config.yaml
hidden_size: 192
num_attention_heads: 3
head_dim: 64
intermediate_size: 768
norm_place: "pre"
positions: "rope"
qk_norm: false
init: "normal"
learning_rate: 0.00626
weight_decay: 0.052
decay_fraction: 0.675
decay_shape: "sqrt"
Each number is 128 + 32 x the weight over its row's rms, rounded and kept within 0 to 255. Layers, rows and columns count from 0. The size above them is the row's rms in percent of the matrix's.

# layer 2 MLP down (transposed), 768x192, rms 0.156, rows 467-498, columns 144-191
size [ 99 114 105  81 100  99 104  72  33  89 109 101 101  97 114  92 109  95 105  88 100 106  76 105 122  93 106 109 107 115 104 111]
[[124 154 103 112 156 163  79 197  82 106 164 176 174 118  93 130 161 153 123 141  68 143  82 113 105 100 147 122 120 123  83 106 143  43 114 148 153 169 104 129 130 124 128 123 135 101 131 164]
 [157  90 140  90  69 157 132 131 152 177  99 140 167  80 101 136 130 160  78 114 151 141  76 112 123 193 151 118 115 160 149 114 145 125  64 120  98  93 116 137 145  98 128 125 148 127 127  94]
 [113  80 145 173  58 125 156 111  75 131 144  96 140 137 103 127 150 130 143 134 183 135 119  75  85 126 112 122 197 106  83 112 167 154 136  88 182  96 106  88 111 153 146 135 160 137 124  93]
 [128 176 122  58 118 151 127  80 188 109 179 129 172 153 137 141 115 145 122 131 182  52  79 135 104 143  88 119 101 152 140 200  49  98 154 108 141 186 131 119  61 129 132 124 114  71  85 120]
 [ 70 166 133 167 168  95 152 170 157 130 131 140 139 177 123 133 113 128 144 120 105 152 181 121 215 135 161 116 146 144 148 112 147 144 134 140 168 123 117 181 167  91 171 115  89 144 123 145]
 [158 193 160 162  73  86 138 107 127 173 139 131 179 158 133  36 116 175 128 113 205 181 145 160 155 114 137 114 134 121  95  71 149  58 132 150  89  93 130 151  71 119 157  97 108 118  81 116]
 [ 87 100 138 177 153 156  56 171 115  95 167 119 184 128 150 169 151  88 154 139 117 147 134 153 133 103 179 152 107  71 101 132  92 140 144 114 135  99 161  86 154  96 109 126 127  91 157 101]
 [143 151 164 134 130 182 126 132 106 138 144  55 178 134  95 142 127  76 156 138  90 117 102 108 147 159  76 137  93 117 147 143 133  88 163 153 114 137 168 133  94 136  97 225 164 122 152  72]
 [168 104 144 188 174 142 133 128 124  83  89 139 101 141 125 103 159 187 111 120  99 179 116 142  94 109 128 114 195 159  95  99  90  54 139  97 100  95 123 103 114  78  87 106 143 164 101  89]
 [168 135 145 123 131 106 108 121 129 138 181 113 147 155  99 100 137  76 172 134  98  97 111 121  75 103 181 176 110  72  82 144 181 155  59 116 107  77 168 131 151  54  91  99  89 163 131 108]
 [ 87 164 187 165 132 123 129 107 108  85 140 132 113 105  87 145 128 120 127 112  96 129 187 127 159  58 150  86 111 179 143 115 142 179  85 144  78  98  94  93 128 157 148 133 144 134  56  53]
 [169 136 109  53 125 161 140 133 141  99  87  88 105 142 119 146 142  76 113  99 126  72  88 179 132 107 110 223  71  90 124 123 169  98 127 101 148 123 133 147 141  98 133 129 145  83  94 123]
 [124  94 132 132 162 139 184  81 155 112 131 134 146 118 138 156 138  83 116  91 141 107 114 121 120  84 167 131  54 146 170 181 148 165 164  99 146 147 208 140 141 200 112 111 173 113 155 123]
 [103  86 161  95 122 116 111 130 172 205 118 113 127 138 155 130  90 157 159 126 109 141 202 164 142 184 143 142 202 138 100 110 129 178 137  78 162 113  69 115 128 105 102  68 108 165 114 135]
 [167 113 129 144  75 155  75 183  87 121 139  92 114 122 158 130 132 145 103 138 121 167 105 174  63 122  89 123  89 117 130 160  96 162  80  83 119 136 143 109 114 103 149 143 154  69 119 118]
 [ 89 189  98 139 109 145 138 166 118 167 123  77 185 129 101 119 158 142 179 157 130 126  76 144 184 179 151 148 193 101 105 170  53 111 108 131 103 154 210 100 134 154 150 102 144 134 101 165]
 [138 119 118 125  85 116 129  66 159 101 104  87 148 161  97 217 159  95 148 126  72 131 148  50  55 127 157 127 129 179  77 161  94  99 196 172 119 148 138 126 118 137  98 110 128  62 117 109]
 [126 236 146 126 138 165 155 135 161 122 133 169 107 124  69 101 120 136 134 104 185  88 101 147 145 116 134 107 123 133 132 124 190  49 139 165  57 131 122 182 144 114 207  90 117 129  88 115]
 [141  65 119  88  38  53  19  94 133 156 122 133 210  96 133 188 145  95 171 178 168 116  83 105  87  87 132  73 145 142 117 166 152 160 132 183 143 135 101  89 121 106 135 152 153 149  71 187]
 [144 173 127  98 113 129 123 120 102 143 120 106 189  95  71 140  94 144 136 114 109 107 131 109 105 108  94 142 126 107 194 137 134 103 135 120 138 136 184 113 138  39 192 114 115 120 128 123]
 [125 121 135 118 168 135  89 154 169  98 143 122 139 162 131 122 133 200 165 208 133 215 122  64 118 124 162 197 121 121 120 121 113 143 141 109 116 127 112 108 127 122 111 183 154 142 115 139]
 [121 156 113  97 142 157  76 165 142  76 156 109 136 128  76  81 133 111 117 158 158 129  83  94 186 107 103 126  82 115 127  78  95  95 148 105 149 184 188 107 145  69 138 191 116 127 156  86]
 [162 104 111 130 156 122 106  96 149 124 134 112 150  95  80  46 155 176 147 131 146 102 163 105  26 139 112 204 181 159 169 133  77 165  58 129 148 135 136 198 152 102 149 123 116 179 117 139]
 [159 139 102  93 138 143 135  90  98 114 157 122 110 127 115  91 137 129 135 180 128 212 110  86 199 153 123 121 129  87  46 141  70 124  97 122 169 133 139 166 159  94  97  61 182 106 147 131]
 [137 186  94 143 160  95  72 117 156 103 115 118 136  51 154 101 101 130 115 143  49 121 102  99  98 174 178 114 112 134 134 127 138  59 113  76  81 100  97  98 133  98 154 168  93 122 116 167]
 [170 160 103 150  88 116 118 154 174 113 133 158 174 147  58 114 141  93 114 112 178 127  93 157 137 151  99 116 185  76  60  80 229 119 126 114 202 122 124 143 110 135 113 129 124 146 199 179]
 [145 108 145 103 144 136 155  88 146 142  32 165  99 167  91 138 133 134 114 119  93 143 138 109 166 134  64 134  80 114 196 132 126 192 133 141 183 135 169 112 123 169  83 181  99 143 166 189]
 [141 139 126 114 136 156 148 129  90 159 121 110 112 133 235 113 131 143 185 100 104 146 119 122  83  92 197 130 180  92 129 157 126 101 131 103 187 146  87 149 164 141 120  99 155 106 157 166]
 [ 95 136 116  87 147 114 148  95 119 151 129 165 162  87 116  99 102 136 117 168 165 156 128 157 123 102 172 131 128  78  74 171  83 148 146 141 105  82  90 166 123  82 136 153 118  13 104 152]
 [ 86 192 164 118 151  99 114  93 124 117 111  56 141 112  91 103 127 154 116  96 145 117 125 150 145 100 109 139 109 173 139 181 130 117 170 126 149 170 147  93 140 121  76 116  51 157  55 113]
 [139 118  70 120 179 135 108  92 196 137 109 153 149 154 104 131 148 146  86 160 107 155  90 143 130 114 153 157  71 182 188 101 136 124 111 143 186 127 169 198 119  88 175  59 156 145 114  86]
 [122 180 129  80 158 146 140 131 132 117 139 107 146 138 114 128 115 139 130 154 120 124  85 126 138 126 139 138 146 175 186 101 157 142 120 107 143 100 112 104 101 102  68 141  76 145 201 134]]
# layer 2 MLP up, 768x192, rms 0.159, rows 468-499, columns 144-191
size [101 107  96 107  90  95  96  25  98 102 107  90  98  98  87 109 102  95  94 102  98  85 108  97  87  95 117 112 119 107 110 100]
[[139 115 172 120  90 175 167  72 114  72 134 200 105  74 155 155 207 106  75 145 111 124 112 136 134  72 138 150 106 114 156 112 142 140  98 126  66 130 153 168  69 131 136 121  51 139 115 118]
 [122 137  77 114 173 162  95 118 113 151  94 119 106  74 152 105  75 119 145  56  97 127 136 131 110  98 112 157  69 176 142 135 176 155 111  85 125 176 102 169  87  72 120 122 194 116 163 142]
 [123 129 124  99 187 148 164  71 127  99 144  79 115 106 112 112  72 125 116 151 153 120 110 146  99 124 129 137 147 101 181  89  93  72  83 101  90 142 160 122  92  76 106  83 111 127 155 134]
 [120 164 202 127 123  58 130 110 115 118 144 161 105 202 125 131 122 120 111 122 151 126 155 116 166 144  90 149 121 111 189 120 130 112 126 178 139  99 114 136  96 124 165 171  60  76  86  85]
 [148  55 113 154 137 157 106 124 156 105 146 208 116 103 100 144 157 162 129 203 140  95 148  91 112 167 145 105 150 172 148  83 109 181 111 149 150 176 137 175 134 173  90  56 132 182 173 138]
 [105 148  91  97 108 194  81 163  74 118 104 124  96 120 143 170 138 162 153 112 117  65 144 152 126 175 136 125  62 138 132 122 172  91 137 128 131 110 175 189 143 160 110 124 132 129 179 107]
 [ 96  92 149 115 224 148 151 133  92 150  92 116 135 121 124  66  81 105 167 180 120 112 141  78 109  91 151 185 162 148 133 129 187 124  70 146  87 135 103 156 115 131 144 100 106 138 100 156]
 [167 121 145 107 100 106  54 110 119 107 120 130 145 123 132 131 126 154 189 157  86  58 143 160  92 136 108 122  94 120 160 168 163 152  88 127 125 111 158  89  76 154 150 139 164 118 120 128]
 [148 164 125 127 164 147 124 157  97 125 138  49  86 139 144 151 102  93  96  94 132 122  63 126  84 128  43 138 138 137 134 148 161 137 120  96 159 127 120 125 107 112 130 158 171 174 158  84]
 [173 159 124 160 126 179 140 170 163  80  99 127 129 148 126 164 125 120 188 105 188 114 155 120 159 101 149 136 114 188 146 130 105 122 109 114 178 158 154 154 140 146 123 199 140 127 168 104]
 [161 128 155 110 154 121  99 142 112 138 115 136 149 112 128 141 123  82 140 171 129 113 144 166 136 180 143  87 112 157 121 133  67 192 146 112  81 111 130 144 133 148 137 163  90 114 149 133]
 [196 180 123 114 100 107  60  86 204  81 110 140 133 146 104 123 117 128 197 141 183 144 143  59 116 179 157 134 171 135 112  85  93 122 116 112 166 150 170 166 172 117 114 118 128 173 136 103]
 [132 136 121 135 134 137 107 103 151 172  99 158  98  59  54 135  98 145  98 190 101 169 113 115 130  98  86 122 115 123 149 148 144 137 185 163 122 115 175  71 147  81 103 111 123  88 173  91]
 [163 124  75 146 163 170 162 105 174 101 117 101  72 180  97 106 168 140  59 116 117 140 128 123  74  97 193 126 166 129  86 129  97 175 128 102 158  96 166 162 164 151 131 149 127 132 114 158]
 [136 109  86 128 186  68 112  62 100 196  87  74 109  85 102 129 165 128 156 181 135 143  77 109 104 111  72 123 138 143 150 198 159 137 106 140 143  94 165  94 111 134 153  84 105 123 142 146]
 [135  97 106 165 156 177 180 203 151 149  76 170 109 146 149 131 115 125 119  65 188  57 158 146 101 111 123 137 150 121 127  75 161 106 171 162 128 140  97 133 126  66 155  91 157 142 127 158]
 [167 180 121 144 137 135 157 129 151 168 139 162  98 146 150 148 109 125 149 147 181 145 112 168 159 172 124 142 154 131 151 102 192 128 146 104 129 122 106 109 180 103 153  88 110 135  92 140]
 [162 169 105 132 143 152 107 146 145 122 140 118 171 162  70 103 172 128 134  96 167 126 139 118 126 155  86  86 138 106 159 106  59 164 140  91 113 134 133  83 149 131 106 111  87 135 111 122]
 [130 172  93 181 120 131 155 118 101 162 104 129  70 113 152  90  84 132 116  54 131 143 179 138 101 118  70 120 149 106 150 118 114 121 109 100 178 154 197  89  88 114 207  59  99  99  94 131]
 [170 117 168 168 111 189 117  90 116 157  90 116 165 152  88 145 152  70 101 114 148  95 123 128 126 110 114 182 132 154 107 161  89  72 103 102 158 155 120 136  86 125 147  83 151 122 138 103]
 [162 184  95 141 175  83  93 125 130 172 127  99 117 125 150 148 128 147 126 100 144  90 100 150  98 172  96 142 104 154 108 134 129  88 101 144 182  97 137  76  80  75 163 167  63 132 144 125]
 [128 169 101 204 160 128 129 192 133 100 209 171 166 196 136 186 154 120 179 143 131 154 113 139  70 126 205 109 102 147 125  78 133 156 163 144 106 115 144 118 109 130  89 137 102 104 113 172]
 [ 67 160 180 104  90 146 128 139 121 117 111 173 117  69 138 128 133 104 164  81 125 173 146  98 142 122 133 145  34 176 154 132 141  82 112 131 150 143 102 115  93 170 159  90  93 118 114 132]
 [123 164 166 156 161 132 112 148 156 106 116 101  96 166 186 135  97  90 150  85  84 110 116 141 123 120 106 147 125 140 101 121 127  17 142 133 122 130  69 112 107 125 101 171 145 162 171 164]
 [ 85 100  94 116 125 118 153 117  54 136 132  91  74 128 152 104  90 123 172  97 100 151 132 151 127  95 138 156 164 169 125 127  63 167 164 154 164 141 149 120 141 150 154 108 160 136 123 131]
 [154 191 117 136 120 159 158 130 134 119  99 156 126 105 139 172 155 162  65  97  87 153  73 127 173 155 131  40 102  80 128 134 122 158 129 168  69  87 143 114 146  92 158 126 147 115  92 155]
 [183 125 133 138 118 141 135  92 108 134 144 105  83  94 135 193 165 130 114 132 163 131 151 141 150 149 113 179 120 131 130  95 142 164  75 153 144  88 137 115 121 134  97 128 100 157 107 100]
 [157 158 136  44 134 170 152 168 136 119 121 175 139 120 149 180 142 113 156 144 187 117 174 145 121  76 136 169 161 139 146 154 161  97  86 110 165 125  95 195 120 151 114 125  66 119 118 172]
 [ 90 111 103 158 176 105 113 121 121 132 152 187 164 104 158 168 125 109 122 175 140 160 103 146 115 161  97 111 162 152  92 138 163 176  51 140 154 143 155 114 121 133 111 142  75  89 109 135]
 [104 149 156 154 129  40  63  66 196  85 135 145  78 168 116 148 106 157 101 139 145  95 131 152 120 103 138 149  76 124 137  98 103 172 128 132 170 134 183 111 130 100 146 118 107 126 181 129]
 [131 125  68  59 115 160  96 194 124 175 174  94  93 162 147 142 128 115  66 139 187  86  82 142  62  98 134 129  90  69 199  77 112 124 143 114 147 112 115 108 134 162  98 100 129 147 175 137]
 [137 125 112 218 124 121 148  82 160 141 107 129 119 139 105 113 116 137 126 165 110 107 103 139 149 121 167 151 104  63 125 110 144  93  76 144 201 165  97 188  63 109 169 125 166 101 179 127]]